config.yaml
num_hidden_layers: 11
hidden_size: 512
num_attention_heads: 8
num_key_value_heads: 8
head_dim: 64
intermediate_size: 1536
vocab_size: 32000
hidden_act: "gelu"
norm: "layernorm"
norm_place: "pre"
norm_eps: 1e-05
positions: "alibi"
qk_norm: false
attn_scale: 0.125
bias: "all"
tie_word_embeddings: true
parallel_block: false
extras: ["capped logits"]
init: "uniform"
init_std_qkv: 0.0237
init_std_o: 0.00505
init_std_up: 0.0237
init_std_down: 0.00291
init_out_by_depth: true
optimizer: "muon_variant"
learning_rate: 0.00622
lr_mult_o: 3.0
lr_mult_down: 2.0
beta1: 0.93
lr_head: 0.0152
warmup_steps: 200
schedule: "wsd"
decay_fraction: 0.746
decay_shape: "linear"
final_lr_fraction: 0.1
batch_tokens: 131072
max_seq_len: 2048
doc_mask: true
train_tokens: 902900000
max_steps: 6889
dataset: "wikipedia_en"
Each number is 128 + 32 x the weight over its row's rms, rounded and kept within 0 to 255. Layers, rows and columns count from 0. Numbers have three digits each. The size before them is the row's rms in percent of the matrix's.

# up: layer 6 MLP up, 1536x512, rms 0.0746, rows 100-110, columns 256-383
# down: layer 6 MLP down (transposed), 1536x512, rms 0.0895, rows 100-109, columns 256-383
up100 093:158084243193094149177165144095123110126135123174139168077058154136109147107146105165099117177139066160120109113135079190133064130126127130165215158152104139075130141224169128113156143146146143085126083105118119122186111109137151134101112119121162099146110065124094127139100126149136119122131155142123048095146117125117113129160103198102162118132094121143129131160069171152193095123165
down100 101:087102132140170128063109093097130089123131138068094074158170185186081146161119141118162130139108150172173127149135139089113118125186130123117165080074090122078144166073110156078137123160143090078149113121090125118080155121065117085083138092203092187076186132104144131115132103179108097147140121123152116135115102126089161076107118144174140179125134119138096182120161143140158179072106
up101 093:142163093132162178089088145080192172122088121121170106123123126127134145148113110108116112134097086138159126173140110136107133127106041115107119136155163113139106189196141164152185067162122118107150147167088124170116139150085068099141076161074154117138147182119147151154165150115141122133098168112156121124106141180130150059108135141122097146174166111098137110147133113088151101155114
down101 095:115082134134102039166103141167117094154195150103129129071144114098141132161127123174133119172118107084037139184118154129125109113214132113141146152082080095147138131080136137083100136116145096135141141148118155067153117171192111125142141058190133139092116098086172096113113150098147131112178107137111150133139145094085125165132157158137145104101146097146119068122112109131113158104158
up102 098:161155149047137121119149125104099130120126154076143095140148108141221110130152051163149191179115182150173130118129137111131120088176113155138143105101103087166136137143110142153073094185118156139144112082101089170126170169131133149156086108138132138131162092129153141128142121184123177164127170134094159097161147118072095109145093114152131113033146171144099211113115166096083107078170
down102 097:070128082119134151074161137168143184071116144136126145131164136156131149074069150114129128123082119106104127090080166134167135115104127163168118116139060106145137135120168114125116091147143138110085197152132116175139093116123174127105080105150165146156140093132091079088149104088096158089083156124134086148163094102085103134207095126099097147122117200108129142141153109117138199152089
up103 098:111164130078191121109101058090120124107138081061110099155092141116164100125150051070088040139152172155133125143143110093150142150131110134106093150120129147080144135106140157155100151150099173100189116165106071100080157155145186117153089107180085095094138155065147109097136147133121170149127079133171160143167126100111192097169150152180112103083157126140132186099123108110109107141146
down103 097:146188182162110188127108122116141126115148133180100107161185098134041070157086194163131157110098090167128088098159144151114114135115110078149162169121104116204125162096143137168123146149176148156159143165121087152107083132080130112140186130118053176100179100081127094158144130148117105091137076090069173129133162111126105093091080153171129100165136170099112169103173109060102174106070
up104 097:099061144116092143131133148180118119150162115141147095129084124122131143132120184125143102141094114117071138109180098154111144085131165081134132116139152123126102147133134101167141147159115162193115126123040124127109136162143192124105117113164091129105086141171187151096192139133158163092172126151135094110112147135086163176125120152160100162138096158150178133098104103124129091081144
down104 090:122135136051138132093182147138121143056138106136173137144159173144107164147134106154112059179158153102195126126101103144129074168116108114158144170118111106181139110079173043148140116094145129109076131122158132097064142127149146044165088127105140104135077143163058120139164058177121080118153141107111079137139095127176080143156174103121158132136098138136085161151147174137165150148148
up105 099:140099194179146129172116107136190098112094124128133137142123139133128139160115100155124080096098093191085156139095125153196175106117085110108101117073161159122120139225123100109084130164115113081103160152171113145199092130142118095151148141118135125084057145071124089116144079125141152102105129137061152125131091157104097122186145165139113163090149070101072118142086142132121142147176
down105 091:127074082145144162151199128135095109125149120151095159099076104146115150122093133116130153146111145155124122112197095098150109070120095142149124081073097115144151132104174117126149164163117117089138133151151177089097134077125137110135167155125165106140092104128141143131130109227163135156098073157191084101129100156210129108083121147162172125101149103178099125140157063104133070128091
up106 110:150203172158112121136087119166199200155121062104086133100130159099158175094117193068121151156159093194111135090092221073136136064122109166101159171147097163163128175159159127120122145142172083158177106115159164201138156142123181154143121168115142134095172112121151109105178176185165083103174130167169128097121120146094112116119168143159090064124198080100134063118095139126118127101093
down106 111:169155130134135106158125127151094108079171133166139134078104127110113090160143139148161141126095128210134136170075122101112091108179138166107129160165106175067086105168164123150115156131131120152145079117131160145127135087146154135148108142083121158120103090122178117157180170145165130141117155158132142099160167098105141106074149202120092125129129116133100073173172088116117140163151
up107 092:117155112165138119125054138072124130052105075157121141142105127160096111165082140104149098087162098194137110105100167189066096112152110073099148197092151120111140146167147123131110115108134107119137192120158140148165116091103141099107186105174147132113074157104167146086058141079159057180121118129112186086132198152150111044129170103148113139155122117155073119187120165093089108161108
down107 100:092068162117114123095157082120124110118168126127096107109179115125139131076155118090129150161133103038122157160152128104169115119151136210145167092126078103122145108104108126157057161124089163156172095148116102131092188140161125150130113092132133182143172121139138095142213135127098204149148134146161096144144090100140110162121119137104077114150111136124171150088120157126193150142159
up108 098:154120120135143119119167128078153142206116157130185125097104102117101115075060138138148155090189127101164112122131098145078144127206089106137159093066182120147164168151142143138135153085168152101114124127110134137182098156133138134164120128109126058142075115105133126031083139106107062132155088145141125167079107140127038162153119100143087136120138164143129185096181098104134085177158
down108 098:133164132142172137159152129125121108152092075152073133117154148195136190132150146083100076104170128147097110172098120099085212119130145115158117126152086108119146165123109142122179093209185136118126131137111172122124161142131148123135078118118154166137157138144069166185114132143139101127111138147187131052118181127151151166058118021123140166120114084097189111127161118148082140110105
up109 105:068176153099157128162051180145234144157103117134166082142122092134133164136174102169181107130101074140196127116169169113123131120104100154105175138174183131107132152178105068116156162110107150178190022162127171117117123086148123138197175097112167092132133135126197100188140207066096130120154151161141118112120124144107071188196135132119193115142124114118129134120168057107151115131148
down109 103:083139083102144132154134095193201162126134117052197176151086093201201132145176073105146099142164144122141142192121116125099032153192104133129154164119132151131156149157091093072131100144120076040111053116148057137087098103156134125112120126085091116104147126111105178188124180144169159187128193136143153131111127142172059157124099134087113110090119098072158186170160135112115098160174
up110 094:169136111119198145141096121185100144120107137092157190125156166123095102116121154150162098034091142157125086065055114141151120132096139162117118186078087077131163102096159151072074163153142102184107103086125092148113106126115076093137133055121122114169124151091131137096124088078141079160149104067072153092150176088161158121213088113086197121144122138164122169155111190122174156132072